config.yaml
norm: "rmsnorm"
init_std_down: 0.0
dataset: "wikipedia_en"
Each number is 200 + 40 x the weight over its row's rms, rounded and kept within 0 to 999. Layers, rows and columns count from 0. The size before them is the row's rms in percent of the matrix's.

# q: layer 3 attention query, 96x96, rms 0.181, rows 19-31,50-63,82-95, columns 0-95
# k: layer 3 attention key, 32x96, rms 0.182, rows 18-31, columns 0-95
# v: layer 3 attention value, 32x96, rms 0.21, rows 0-4, columns 0-95
# o: layer 3 attention output (transposed), 96x96, rms 0.574, rows 0-3,32-35,64-67, columns 0-95
q50,097,215,216,207,172,238,203,243,197,198,243,178,192,151,90,215,252,227,137,214,119,177,247,126,273,163,183,235,227,199,279,99,197,211,213,182,218,177,168,209,170,144,173,156,142,200,222,196,142,230,185,203,191,206,187,119,233,194,159,131,178,259,192,150,137,222,166,211,193,215,221,149,129,189,168,163,160,169,210,224,207,271,209,230,170,186,83,216,197,229,209,198,231,231,195,160,183
q82,067,240,234,218,176,191,179,107,178,167,168,181,171,136,195,211,234,205,131,168,137,219,189,169,127,221,192,250,198,204,211,243,255,337,178,226,184,165,191,199,157,225,184,122,230,169,205,313,164,239,290,214,208,166,268,179,155,228,199,167,242,197,232,207,247,144,200,205,273,175,176,200,173,133,163,221,158,152,206,197,228,200,152,209,202,158,182,208,236,227,185,227,162,226,205,174,260
k18,148,238,261,214,201,169,162,225,197,214,216,225,169,150,167,317,187,217,217,123,253,210,226,195,219,131,194,207,162,221,190,214,146,270,166,225,211,178,168,232,186,162,172,187,189,192,182,214,236,138,153,167,263,238,107,197,203,126,229,147,116,194,206,186,185,195,122,220,189,262,231,236,254,193,169,240,281,241,169,164,199,245,204,142,231,181,184,175,126,158,225,146,240,205,200,263,172
q19,107,222,115,153,156,174,174,164,229,184,252,191,231,184,320,230,223,191,240,189,177,181,163,203,267,186,194,158,226,218,99,148,247,172,177,126,237,238,199,217,187,123,187,244,147,198,190,115,184,236,229,281,228,247,188,215,170,239,249,195,175,202,157,239,173,224,160,184,183,188,155,291,130,192,212,193,207,182,274,211,125,183,236,215,186,180,213,240,245,197,219,203,215,193,181,161,152
q51,124,189,188,162,160,147,203,213,223,235,205,208,211,198,202,208,188,229,177,269,149,169,225,153,218,250,155,199,215,224,198,116,246,165,184,152,186,239,242,247,231,199,210,237,118,173,199,107,131,205,212,140,161,190,217,150,203,224,289,168,232,189,199,161,154,271,178,228,180,190,200,206,134,260,194,134,211,183,226,287,145,238,196,243,230,210,141,166,265,246,182,193,158,192,246,116,130
q83,083,233,186,182,174,209,131,205,208,139,236,184,228,135,182,193,220,233,146,166,100,205,162,143,221,235,201,170,181,220,213,235,175,229,229,215,72,186,152,229,244,164,190,233,180,152,239,216,129,193,218,214,200,239,196,139,189,107,261,217,176,221,154,212,188,211,217,232,232,189,196,193,193,148,241,181,275,213,228,278,224,157,262,206,156,170,169,198,153,121,252,229,105,210,194,202,166
k19,111,170,225,142,137,198,235,226,189,200,179,234,254,209,69,191,222,165,232,233,257,163,192,193,250,203,215,189,195,179,138,239,231,217,159,204,263,230,249,162,217,255,213,217,205,204,236,220,230,229,162,243,229,190,210,201,153,200,131,272,290,167,245,199,216,213,201,118,200,196,171,178,252,224,162,237,125,185,135,175,166,172,135,146,263,268,212,172,197,222,264,255,171,148,161,198,223
q20,105,219,159,256,169,169,198,200,200,206,217,203,264,185,196,154,261,205,216,152,228,229,198,218,242,232,147,245,228,149,196,179,226,190,242,244,196,189,235,161,225,219,190,252,183,148,228,127,140,171,222,282,268,167,176,225,209,229,243,244,180,187,178,200,275,296,281,142,267,206,148,159,210,234,154,126,141,124,232,223,172,169,208,203,143,222,200,221,213,245,191,226,207,134,202,111,224
q52,108,238,166,224,162,319,191,286,175,152,165,185,154,174,142,196,133,203,196,269,264,216,237,185,272,191,219,234,248,220,167,195,208,273,194,194,164,194,218,204,227,178,180,242,176,170,199,214,154,251,199,225,191,172,229,173,197,146,212,249,203,274,260,231,189,123,219,219,255,163,176,183,211,190,161,182,192,177,184,185,212,173,201,198,181,204,190,170,143,269,196,135,162,120,72,162,196
q84,085,171,166,249,240,223,303,165,185,261,178,171,228,169,224,172,228,183,309,172,148,171,239,195,202,220,200,217,147,213,257,260,266,180,213,166,143,268,194,232,248,169,162,144,236,221,158,215,295,173,220,254,197,172,199,220,204,203,173,198,223,156,231,219,217,213,155,156,248,225,233,239,150,236,185,174,192,194,165,193,186,222,220,200,140,260,162,285,174,180,235,295,136,246,191,166,186
k20,089,257,229,139,199,317,154,249,122,165,221,189,230,142,197,211,128,202,251,243,262,193,212,148,172,234,216,211,192,206,237,238,210,194,156,198,199,156,185,195,160,192,233,288,234,140,192,241,136,238,212,282,240,177,212,190,192,197,183,199,179,199,196,217,185,166,150,225,281,258,227,235,227,188,302,236,201,224,212,276,265,179,155,189,239,263,237,192,201,164,183,183,220,216,143,194,239
q21,092,218,211,197,185,164,287,138,219,292,214,210,232,228,258,264,227,228,169,179,176,188,244,114,216,230,233,222,232,218,216,173,178,141,191,231,179,237,250,265,207,157,102,214,195,209,181,257,256,228,174,177,114,169,206,164,151,193,216,214,209,138,214,228,239,247,155,261,165,204,137,193,120,213,186,196,233,167,230,187,241,240,264,194,196,124,160,204,152,152,182,145,220,181,193,233,146
q53,122,209,192,235,184,224,186,193,210,177,203,223,166,213,246,189,158,229,196,218,214,193,160,230,251,204,196,202,247,179,235,192,289,213,248,235,139,133,158,182,129,202,156,194,253,158,250,239,247,257,237,253,133,233,193,196,205,286,190,238,282,235,290,247,255,183,261,126,232,221,203,174,178,158,181,198,143,139,203,161,219,172,145,249,193,202,136,199,221,248,220,241,167,253,136,198,268
q85,099,142,136,113,216,234,200,242,205,228,150,187,244,210,231,118,207,288,179,209,255,191,237,207,155,198,229,173,196,205,161,198,205,211,145,200,193,225,271,212,194,229,162,164,222,139,204,254,190,216,228,187,177,264,131,180,187,164,226,154,265,178,244,176,164,227,175,166,140,237,109,150,195,185,121,222,243,218,223,233,237,152,191,179,252,289,250,199,205,190,214,194,219,195,150,169,300
k21,096,239,223,203,190,177,205,248,208,151,203,183,141,145,200,215,236,189,178,278,165,191,231,314,204,244,219,134,116,153,181,238,277,164,161,132,152,165,227,208,145,179,201,253,219,150,237,149,133,169,175,177,217,161,196,109,267,205,172,134,223,156,223,184,209,268,208,194,244,234,211,181,147,207,243,119,162,227,197,236,201,220,180,228,238,156,221,182,165,213,188,236,158,201,199,173,137
q22,109,250,168,207,267,181,224,183,241,235,232,167,158,200,173,267,238,183,184,190,248,224,188,122,200,285,189,207,285,140,245,224,135,210,259,160,186,137,162,284,214,202,228,202,193,172,200,221,253,129,173,210,193,90,203,170,229,234,234,197,161,169,187,129,184,247,182,184,178,174,173,203,256,299,212,242,200,211,164,145,210,207,175,213,218,211,211,290,233,225,227,214,213,229,267,234,206
q54,106,204,189,171,151,149,236,223,145,186,233,155,183,190,221,113,231,211,172,246,216,173,175,236,254,258,187,275,238,227,219,278,219,257,263,101,201,199,236,251,147,211,165,250,232,145,143,268,211,224,212,234,190,222,207,223,221,133,248,225,244,131,165,169,165,206,276,246,163,200,238,182,253,221,201,161,214,213,186,243,201,221,152,222,180,202,227,223,231,233,245,160,129,130,180,158,157
q86,097,209,213,173,180,231,249,249,151,264,203,200,280,167,108,162,160,169,199,213,209,166,147,196,182,250,221,206,262,201,246,171,142,159,231,194,189,176,292,222,156,307,189,218,166,183,187,191,210,183,238,283,207,154,211,188,189,158,183,268,182,120,173,157,263,222,217,176,195,181,116,205,231,172,259,285,193,201,175,205,254,177,250,187,184,263,202,205,202,215,183,201,165,267,256,173,223
k22,096,211,260,243,154,232,199,215,231,94,227,237,191,186,219,231,228,189,224,236,190,199,230,219,249,224,146,175,138,210,240,244,206,276,105,177,188,313,202,202,206,123,180,246,208,218,117,273,153,234,200,187,165,207,202,115,187,164,194,210,193,208,190,250,128,204,213,174,223,183,296,198,261,187,236,139,219,207,150,196,171,160,235,160,216,178,270,208,201,165,224,210,189,179,177,180,252
q23,093,177,129,190,181,134,182,214,256,211,208,236,185,222,323,188,208,203,151,148,200,234,200,181,240,173,164,186,197,206,184,183,252,169,188,293,199,197,167,147,242,265,266,189,231,257,184,113,198,228,214,177,124,183,238,220,171,173,234,165,200,208,198,169,242,234,239,297,213,137,174,256,223,219,157,205,182,222,267,220,188,143,257,265,153,129,230,156,151,244,167,202,195,197,177,222,199
q55,116,193,230,211,221,199,259,121,185,215,106,164,168,204,174,159,224,125,194,163,170,175,135,159,143,196,260,212,171,151,221,79,199,192,240,225,202,135,127,120,186,200,240,142,287,215,186,262,231,173,168,219,207,192,227,216,193,238,202,188,200,170,179,170,228,188,163,275,173,161,226,191,185,199,220,192,182,196,272,160,224,172,217,157,198,205,238,241,167,191,239,232,250,231,245,297,225
q87,105,252,202,193,203,144,152,185,184,272,224,199,147,142,143,176,246,196,251,150,191,177,156,202,155,215,195,239,200,234,191,269,248,196,230,273,222,295,197,172,218,161,148,221,159,174,189,206,290,147,125,185,149,191,194,173,185,212,178,179,137,155,223,239,192,235,142,242,164,189,157,216,204,211,138,223,108,224,162,186,170,187,195,186,227,191,168,114,174,199,207,206,89,209,193,255,157
k23,107,193,222,194,142,235,251,191,188,153,220,136,233,199,183,177,215,261,147,193,246,262,188,177,227,194,235,183,202,175,173,115,151,155,189,132,133,214,234,211,180,255,189,186,158,217,183,290,200,266,194,96,184,210,161,138,166,222,271,200,202,180,211,161,260,210,162,206,211,246,171,160,144,213,207,214,184,250,254,215,262,281,138,231,209,157,203,249,238,258,228,154,244,164,240,222,160
q24,108,215,210,225,214,205,169,136,204,200,118,193,179,222,207,297,161,275,131,237,166,143,249,185,194,182,164,247,170,206,243,129,195,328,230,215,174,179,237,205,212,249,185,299,207,208,189,161,154,179,125,166,204,157,231,174,177,203,203,206,178,147,194,178,222,272,194,201,198,231,227,236,203,122,177,201,177,215,222,138,176,238,160,251,222,220,158,269,201,138,204,195,219,261,199,140,167
q56,109,198,195,184,153,190,237,226,244,242,172,154,231,205,243,238,242,232,246,169,231,108,154,179,201,214,179,203,170,177,143,329,176,207,188,210,162,234,219,202,250,215,214,209,211,212,162,165,148,194,210,227,265,164,198,192,199,168,157,169,156,147,162,273,294,238,214,144,196,171,139,279,173,189,179,252,250,274,126,292,235,222,163,211,210,185,228,231,232,220,192,171,216,148,257,205,185
q88,093,195,253,209,272,233,208,172,149,253,186,197,189,199,200,210,205,198,139,221,73,176,190,184,183,233,182,207,236,225,222,187,242,262,198,193,198,243,251,209,186,242,142,193,221,192,153,90,215,284,237,210,150,235,203,164,208,200,157,189,239,204,194,179,192,127,190,198,193,249,212,197,176,229,185,197,157,233,154,244,236,221,214,187,269,247,177,139,168,134,217,253,121,315,196,161,263
k24,090,137,184,203,209,182,257,239,238,204,240,242,289,208,274,214,219,204,236,194,196,202,185,179,218,203,172,173,187,135,243,275,223,82,205,252,266,163,216,197,230,141,275,179,221,209,192,215,145,222,143,166,196,229,224,235,251,136,210,201,160,219,180,220,159,188,198,199,189,189,262,247,179,207,207,206,199,188,138,269,170,216,159,180,191,147,270,173,204,198,135,211,117,153,198,305,238
q25,103,158,226,197,242,188,194,114,218,231,243,199,221,122,145,146,200,209,224,164,190,252,163,130,138,182,191,185,249,205,154,170,163,139,175,233,267,227,232,208,162,219,128,160,163,176,216,224,193,186,191,123,191,215,182,213,195,195,209,132,145,208,183,192,181,166,154,182,218,193,166,131,243,305,186,197,217,236,238,119,213,220,217,150,163,149,159,116,180,234,225,294,167,188,233,255,209
q57,126,289,202,134,176,211,218,209,169,216,208,138,159,209,178,209,201,243,155,201,190,219,140,202,246,188,233,212,172,166,75,198,179,190,194,183,230,202,217,236,208,163,129,182,164,215,168,137,196,165,193,173,270,198,164,189,280,185,121,154,159,177,219,150,203,195,167,218,234,205,152,128,147,247,191,129,212,243,233,202,168,283,211,195,244,200,251,183,196,303,189,240,169,198,277,216,146
q89,084,171,210,166,183,251,177,210,127,258,180,207,220,276,193,211,206,208,270,256,241,222,240,318,236,200,147,266,161,163,145,215,182,173,78,227,262,241,247,227,206,165,193,169,213,207,171,180,169,202,237,259,210,248,180,202,200,113,176,158,202,136,160,232,169,186,145,214,182,152,209,212,177,213,156,200,276,189,206,170,202,202,183,223,215,222,190,268,198,242,144,258,233,256,185,229,240
k25,113,182,189,230,277,204,237,182,205,147,151,175,226,201,272,173,204,160,165,237,228,120,216,228,230,190,196,167,230,193,246,155,224,223,218,188,160,209,168,217,263,182,255,188,306,194,245,157,249,181,197,210,178,191,212,274,157,237,245,276,223,261,215,181,247,186,239,181,141,258,245,177,183,169,220,153,135,142,131,263,212,121,205,230,183,253,199,197,158,199,243,166,279,244,229,203,247
q26,107,187,191,231,229,176,160,161,164,227,176,300,214,261,267,197,243,207,244,212,203,177,173,255,198,262,267,186,239,159,129,248,173,199,210,184,204,190,214,166,178,194,291,244,146,266,161,213,175,265,196,199,182,262,226,254,233,193,183,192,175,194,267,252,231,223,185,135,207,224,148,206,202,177,167,271,222,197,227,220,170,209,240,251,217,213,92,205,188,143,154,183,284,178,156,153,148
q58,096,255,205,152,179,143,164,167,159,236,185,268,219,239,227,205,183,235,231,199,218,192,154,188,181,189,193,172,184,242,203,261,209,220,173,161,319,217,179,151,183,214,261,224,231,225,177,194,138,204,215,200,155,190,173,257,197,202,335,228,167,242,206,195,127,240,277,175,233,228,261,181,193,191,160,181,200,293,199,165,120,122,192,166,241,152,195,170,260,218,169,264,222,178,184,221,186
q90,106,167,177,182,223,146,160,220,189,190,183,200,194,161,207,162,245,224,148,215,241,154,198,226,206,189,174,258,155,232,183,285,173,268,159,168,292,237,162,202,156,154,148,184,201,156,235,193,195,189,183,114,146,109,168,187,182,122,243,164,216,273,159,212,145,215,242,166,212,185,124,253,218,169,209,199,269,251,154,139,252,183,247,216,203,179,228,252,215,250,216,183,164,182,248,172,136
k26,094,249,122,177,159,208,237,203,266,223,224,156,172,198,162,219,177,261,219,185,175,181,195,122,208,140,249,183,187,235,218,157,242,150,170,211,206,299,238,140,188,221,253,153,222,180,266,114,230,218,175,214,194,186,202,215,214,149,170,149,233,156,189,192,163,208,215,214,244,142,215,170,148,214,266,136,140,237,187,191,252,163,149,230,149,173,242,157,208,226,304,208,134,251,222,179,206
q27,104,251,213,265,210,207,168,231,273,163,234,189,274,168,188,201,165,198,197,197,138,101,193,272,234,206,194,319,181,147,201,207,187,276,193,234,249,164,231,230,186,216,209,197,203,244,177,223,174,201,211,280,269,153,214,191,162,250,177,216,158,181,148,252,234,170,258,178,226,193,165,239,163,199,161,145,191,147,204,242,212,231,206,232,194,163,154,223,186,190,144,143,182,190,231,222,316
q59,103,274,210,201,224,184,253,132,185,234,226,212,228,223,247,267,235,247,180,229,152,226,236,283,225,235,189,292,205,112,181,244,238,246,197,200,203,148,170,168,149,228,253,167,224,202,226,124,216,206,189,182,198,182,145,239,209,237,228,217,163,230,224,116,154,116,178,232,155,167,190,211,199,267,217,203,259,160,215,143,206,230,183,194,150,158,144,240,167,195,156,236,188,243,272,259,218
q91,093,248,181,223,159,188,202,265,205,118,235,257,227,194,194,202,272,253,206,158,223,186,142,203,193,192,196,199,207,142,178,198,176,220,264,186,224,161,278,214,225,241,181,219,145,231,170,262,174,162,187,163,216,231,136,204,189,207,213,189,147,170,204,222,251,200,231,232,216,222,114,223,311,128,233,212,220,209,213,89,244,275,198,202,232,175,166,174,251,208,253,250,193,217,303,203,180
k27,090,135,188,192,166,188,135,203,227,258,188,174,187,227,154,223,162,201,162,281,216,226,99,199,216,211,188,237,206,263,179,209,153,164,151,196,138,184,214,122,203,119,207,200,228,166,229,158,217,225,216,158,231,205,261,210,227,265,208,214,186,227,177,260,222,303,136,263,250,201,202,132,107,145,160,249,199,202,154,213,159,156,219,224,174,255,196,163,229,184,234,166,157,202,189,173,250
q28,118,199,158,247,174,206,178,170,176,238,146,226,194,183,224,97,183,152,176,228,229,253,180,186,116,116,213,175,155,217,246,169,226,249,246,218,177,105,176,203,153,155,207,160,210,182,174,247,173,239,213,188,195,229,225,183,200,192,188,192,241,236,166,207,208,153,215,218,231,147,157,162,150,165,315,178,209,203,213,217,246,169,189,155,226,176,265,200,135,160,247,195,163,250,115,220,302
q60,125,170,178,242,170,183,177,155,197,198,277,211,242,225,296,192,203,285,266,193,222,181,249,168,211,194,259,262,285,249,269,243,269,128,206,278,175,221,161,212,216,253,231,215,190,202,186,252,174,226,198,213,190,215,273,215,188,197,177,247,212,276,169,155,179,254,272,181,181,216,206,235,255,133,200,185,156,217,154,210,239,220,178,209,149,128,179,201,141,250,189,188,226,194,168,200,249
q92,092,187,256,175,224,269,255,201,207,194,147,174,233,241,206,216,199,178,161,175,169,152,227,201,253,267,180,306,215,186,239,167,272,224,259,203,182,179,190,196,182,209,189,223,251,183,223,312,162,233,236,179,233,108,179,187,146,296,149,268,156,209,161,203,250,205,201,211,194,202,196,217,194,269,239,207,226,150,215,205,96,209,165,214,208,148,152,202,199,185,205,241,210,216,261,143,154
k28,115,232,209,225,198,101,195,186,238,217,200,231,145,229,200,229,156,257,272,202,157,212,177,183,199,219,213,168,214,211,197,260,200,206,242,166,248,223,187,201,222,216,261,232,126,244,116,212,89,176,194,245,274,202,262,215,240,248,224,119,132,161,231,181,163,213,171,178,213,218,213,181,223,208,196,187,232,265,238,217,232,142,221,258,209,153,100,245,184,189,169,194,179,150,250,125,193
q29,103,153,247,245,180,127,170,180,202,190,192,214,182,201,217,275,221,217,204,186,117,227,200,179,191,261,214,274,276,200,182,182,140,211,223,170,226,198,191,175,182,166,228,225,180,252,222,134,240,155,269,238,218,184,205,152,211,191,233,244,131,245,219,195,154,122,251,223,200,134,205,170,158,283,192,226,195,270,228,214,196,222,172,122,206,189,137,250,190,193,193,298,163,133,181,224,128
q61,111,169,150,200,287,160,225,174,165,238,183,223,227,194,233,321,180,240,199,167,122,186,286,235,169,181,137,269,280,185,187,149,241,179,222,285,161,239,152,179,173,225,238,229,198,302,217,165,132,209,240,225,140,126,213,186,238,218,207,203,203,236,199,178,182,178,246,120,196,178,163,225,243,254,205,206,211,182,198,178,194,239,190,211,241,242,178,216,180,170,166,177,197,175,247,228,225
q93,087,182,236,249,130,232,204,220,84,225,210,151,153,127,155,211,254,191,198,104,183,181,191,160,173,189,219,209,187,232,201,185,231,209,243,226,159,258,146,155,245,163,246,208,270,200,184,225,178,245,140,184,184,238,233,260,153,285,194,222,260,143,220,214,252,235,165,278,206,209,152,179,166,182,233,258,136,174,173,242,176,141,132,228,204,173,253,175,203,202,183,165,179,216,224,211,178
k29,093,203,186,129,216,319,237,170,192,191,249,180,221,177,154,199,213,195,148,193,239,183,148,163,231,194,194,216,215,234,190,220,259,210,196,186,254,180,192,200,262,169,173,286,137,240,176,188,207,172,138,212,191,176,154,147,267,186,178,160,187,163,195,209,197,282,116,182,214,235,228,143,223,97,137,156,203,205,237,287,138,234,247,223,227,264,163,252,145,234,209,188,172,192,229,199,217
q30,103,213,190,124,195,230,221,231,175,258,180,186,203,190,153,189,257,228,149,165,237,162,175,201,239,140,177,258,143,203,215,173,225,245,177,180,270,183,217,231,182,174,120,197,188,183,168,175,162,120,99,208,180,131,195,208,131,210,168,187,240,281,176,178,292,187,251,220,178,192,210,189,188,108,261,175,209,193,211,173,169,244,191,118,192,153,204,185,252,163,216,298,250,194,213,216,213
q62,109,194,216,221,298,176,183,134,215,191,215,212,181,204,100,219,146,149,229,210,204,170,234,250,235,209,178,223,234,299,211,212,237,134,160,204,279,148,178,184,237,203,158,182,188,247,187,213,200,185,188,173,219,154,205,231,175,133,288,277,210,228,195,130,243,112,192,217,239,243,257,205,231,180,191,214,224,232,184,139,180,220,176,111,213,150,162,183,143,153,174,216,140,178,198,240,219
q94,097,242,163,276,217,241,193,153,119,242,137,268,157,171,274,229,164,227,258,219,192,196,222,168,161,155,161,244,249,195,215,175,179,248,184,240,200,240,126,252,282,224,221,219,223,147,166,155,184,227,177,180,244,158,224,229,204,221,237,171,177,219,146,212,213,210,199,211,160,167,227,180,130,279,177,179,94,205,197,263,224,179,124,141,190,239,203,215,184,192,192,166,121,228,167,224,175
k30,095,193,216,182,247,225,218,166,137,172,261,176,148,247,264,140,223,190,231,152,175,207,188,149,236,284,291,240,218,200,160,226,190,179,194,129,186,160,222,237,208,120,186,185,148,259,239,164,220,193,266,174,206,210,193,252,248,224,238,201,179,248,259,190,143,137,241,237,289,251,184,246,204,232,205,314,202,252,202,238,171,189,215,209,246,173,145,228,192,173,173,187,202,229,233,202,162
q31,099,247,178,273,210,250,222,172,194,185,225,218,211,238,139,236,176,199,268,122,249,281,199,204,239,133,188,152,176,274,227,156,187,200,216,159,169,172,228,231,272,235,131,168,216,234,156,160,253,137,174,235,214,157,215,300,162,183,187,231,231,137,245,205,182,201,274,183,226,230,293,199,220,220,173,189,202,223,196,197,188,164,139,197,192,231,204,160,152,147,275,180,220,242,182,214,253
q63,114,238,241,214,182,179,274,183,128,182,163,243,266,301,265,327,214,203,174,164,207,239,182,223,168,187,125,235,173,191,162,232,199,190,187,187,131,173,175,190,199,200,233,185,225,239,160,201,213,184,222,154,187,177,213,192,303,113,145,187,206,186,188,244,182,189,144,209,191,288,273,226,153,199,180,215,213,203,212,250,140,197,214,224,219,220,182,244,176,228,158,108,207,205,244,222,211
q95,090,208,170,152,245,156,198,228,195,169,162,211,246,249,177,219,179,137,112,259,217,195,164,164,174,220,201,237,191,261,219,163,200,114,167,115,168,139,152,204,225,189,164,181,183,185,179,213,193,110,160,232,245,171,232,229,147,226,307,184,207,243,123,240,152,294,130,236,173,184,229,201,170,210,151,190,197,186,156,201,251,146,194,162,224,273,185,238,223,211,152,203,219,178,214,184,169
k31,086,167,191,210,281,177,158,198,211,247,123,204,138,229,280,100,246,265,200,171,253,189,287,150,275,128,214,278,200,182,211,226,210,222,174,240,195,207,202,161,203,187,184,181,219,214,164,189,166,185,181,156,222,214,227,229,226,190,102,200,242,263,164,240,222,148,184,239,140,156,219,170,175,174,241,208,120,228,164,217,220,230,203,256,187,161,197,177,172,269,254,173,149,200,187,238,190
v0,097,203,223,165,191,174,231,213,201,167,102,215,217,223,217,184,245,261,300,193,190,162,133,122,234,244,209,195,72,178,191,174,182,217,153,206,250,195,131,188,143,131,271,201,222,207,277,117,225,217,171,205,232,175,176,223,146,260,170,213,209,222,205,193,200,227,160,222,179,291,200,188,168,221,151,201,141,125,221,189,194,164,222,188,200,178,222,215,214,210,253,166,225,218,178,272,187
o0,094,285,224,204,172,239,210,228,230,162,161,135,208,173,87,203,275,222,152,194,154,229,199,233,263,182,155,142,180,209,218,147,161,261,180,171,225,191,274,217,187,233,184,168,170,225,242,174,210,222,284,234,225,185,136,155,259,174,177,228,165,190,271,141,196,180,197,253,156,206,162,182,164,216,128,184,174,197,177,181,175,213,230,217,230,216,251,206,85,208,200,163,216,254,211,179,133
o32,089,194,176,209,239,206,182,274,215,196,262,254,205,248,143,164,181,146,204,167,237,221,250,168,156,157,283,221,177,173,228,128,202,207,245,210,172,222,141,179,230,237,239,246,251,204,125,264,188,228,252,233,189,140,233,219,185,202,180,173,137,253,184,232,168,164,161,150,204,170,199,228,306,197,213,207,249,223,187,191,200,232,205,197,249,214,220,206,115,122,252,207,277,174,276,257,182
o64,104,154,214,222,177,165,88,166,197,262,145,103,143,200,217,262,205,214,145,190,184,169,186,298,177,205,211,167,173,319,214,191,173,171,150,230,289,244,245,158,194,243,229,155,205,220,247,292,189,172,166,169,201,189,195,257,243,214,208,237,207,185,259,156,189,218,170,219,202,236,234,166,209,244,178,212,211,222,130,141,160,236,170,190,206,200,261,189,195,210,181,168,158,242,213,189,187
v1,105,283,160,191,160,200,245,191,182,215,169,201,204,235,218,207,180,178,164,182,146,203,228,204,239,178,161,186,184,145,190,252,177,187,166,206,218,195,275,119,213,194,123,236,220,240,213,180,254,181,208,198,216,171,123,292,186,212,189,211,174,279,225,163,174,203,274,118,202,227,237,290,165,163,214,222,156,226,180,140,153,217,176,198,195,236,177,193,141,240,202,277,295,219,153,228,110
o1,109,269,123,250,144,228,200,216,257,155,162,211,246,228,297,228,190,202,203,242,219,192,210,178,197,236,217,183,266,166,294,213,204,232,191,198,224,223,171,163,177,196,217,150,239,137,230,202,294,217,241,195,170,226,192,261,160,244,168,248,187,187,298,211,238,245,214,149,200,189,199,202,224,226,201,185,132,203,276,117,211,210,236,247,269,239,254,143,144,184,226,212,215,222,159,212,242
o33,093,219,176,187,223,174,187,170,213,220,155,245,208,245,117,157,188,191,175,193,233,212,211,223,211,144,197,255,168,221,161,184,173,207,188,203,173,184,151,206,168,255,286,192,232,141,249,229,204,228,88,296,238,150,187,223,251,174,170,273,197,189,151,149,133,167,174,228,219,218,235,235,250,235,250,183,237,212,225,265,254,216,217,208,201,232,286,208,161,202,231,129,170,299,248,230,215
o65,107,146,238,232,201,220,171,209,243,167,283,212,184,188,159,257,171,259,151,191,203,129,223,198,146,140,292,165,171,133,172,196,198,181,293,142,177,177,150,251,255,224,142,220,232,176,166,136,129,163,217,152,121,267,237,149,176,181,163,131,234,262,180,261,197,186,175,174,232,225,182,194,176,149,188,181,183,191,173,210,267,210,206,211,179,156,193,196,241,191,217,182,139,207,181,171,168
v2,099,248,195,202,256,170,158,173,173,197,197,176,161,195,197,252,184,250,206,234,233,184,215,182,294,222,189,261,162,253,169,148,164,170,146,158,250,189,148,239,210,199,203,200,286,179,232,251,200,221,201,211,187,196,165,258,201,228,206,210,121,275,132,256,134,129,253,203,191,156,250,269,180,187,237,168,190,192,188,250,125,191,180,256,153,180,200,285,241,188,140,156,163,221,172,166,140
o2,103,256,212,170,219,207,187,110,230,201,234,145,193,242,226,207,126,263,248,229,226,218,208,173,235,213,269,238,159,245,192,123,171,127,119,255,213,195,169,190,204,191,201,191,228,157,183,118,194,248,139,173,158,198,173,198,175,178,262,153,239,216,193,209,121,159,258,221,224,211,274,199,140,180,121,212,217,238,173,210,221,202,216,276,165,150,228,194,190,177,160,233,128,152,140,184,199
o34,105,247,100,213,166,203,235,200,231,253,217,206,114,240,235,117,271,203,173,123,227,255,232,208,193,226,198,254,219,217,222,119,136,197,247,170,127,208,157,194,220,241,208,208,135,186,195,200,176,188,169,166,218,180,149,110,260,177,148,135,176,210,233,193,185,144,179,166,174,175,145,244,211,205,257,211,169,225,272,182,157,165,161,227,134,213,231,247,196,254,231,218,198,240,224,200,183
o66,105,173,180,171,260,229,214,252,262,198,152,186,274,121,186,227,195,159,239,255,215,138,192,170,220,191,194,146,257,238,251,275,162,219,170,174,257,211,263,218,201,210,205,231,178,150,171,181,242,247,218,120,163,179,252,184,220,122,262,178,227,182,165,214,210,259,146,264,236,278,142,203,180,209,183,252,175,251,118,200,191,179,219,193,232,203,218,151,182,136,265,209,196,248,181,232,167
v3,100,230,139,219,221,122,239,177,189,128,216,154,205,190,136,214,169,169,129,173,168,201,137,243,210,188,215,151,119,274,212,162,225,223,217,227,258,219,251,246,266,193,169,237,202,165,233,188,223,204,190,169,107,130,221,232,214,157,216,195,239,249,161,110,212,209,159,204,205,183,258,151,221,259,217,259,187,205,199,161,140,182,239,110,164,225,152,176,172,196,204,172,173,225,256,154,229
o3,094,135,266,237,180,130,224,162,187,180,214,239,199,194,210,195,203,208,164,268,182,272,169,231,154,226,159,197,229,211,167,227,160,238,274,185,175,173,208,150,219,170,212,227,254,171,186,215,225,120,188,222,143,143,260,199,206,151,228,169,218,250,164,180,212,200,156,159,228,250,267,233,253,173,203,220,202,194,174,142,128,206,167,160,199,262,196,243,207,97,155,235,151,248,99,202,268
o35,092,174,217,139,212,193,166,176,176,193,269,170,218,166,165,117,237,261,243,113,152,206,143,161,221,198,198,201,309,241,196,177,175,172,187,261,249,224,141,226,222,143,188,222,175,169,145,183,220,172,290,150,233,227,137,222,216,243,188,175,199,167,228,220,157,166,192,132,234,187,138,148,144,164,134,142,169,193,213,195,224,245,227,220,136,152,175,211,218,198,218,217,208,113,234,199,211
o67,117,198,218,279,192,173,165,216,169,213,161,235,182,207,230,240,242,215,162,193,225,176,300,236,171,176,238,262,76,193,255,205,133,222,280,147,190,160,271,132,212,230,177,163,149,190,197,166,213,149,184,213,229,262,175,175,215,181,198,188,167,195,214,257,263,220,157,246,258,225,203,239,188,181,222,149,200,162,181,191,204,240,131,246,214,261,214,204,95,188,185,229,171,183,159,204,254
v4,098,209,219,210,262,280,187,219,140,265,117,130,114,182,160,167,217,202,148,178,210,174,169,246,226,175,178,143,105,226,189,198,258,249,236,164,195,244,175,168,135,181,192,186,254,196,205,242,210,176,258,116,218,148,235,148,137,202,214,185,201,134,188,217,212,222,254,217,244,250,176,176,194,235,177,228,193,155,196,173,152,232,187,253,227,221,178,279,188,166,180,236,189,287,162,211,184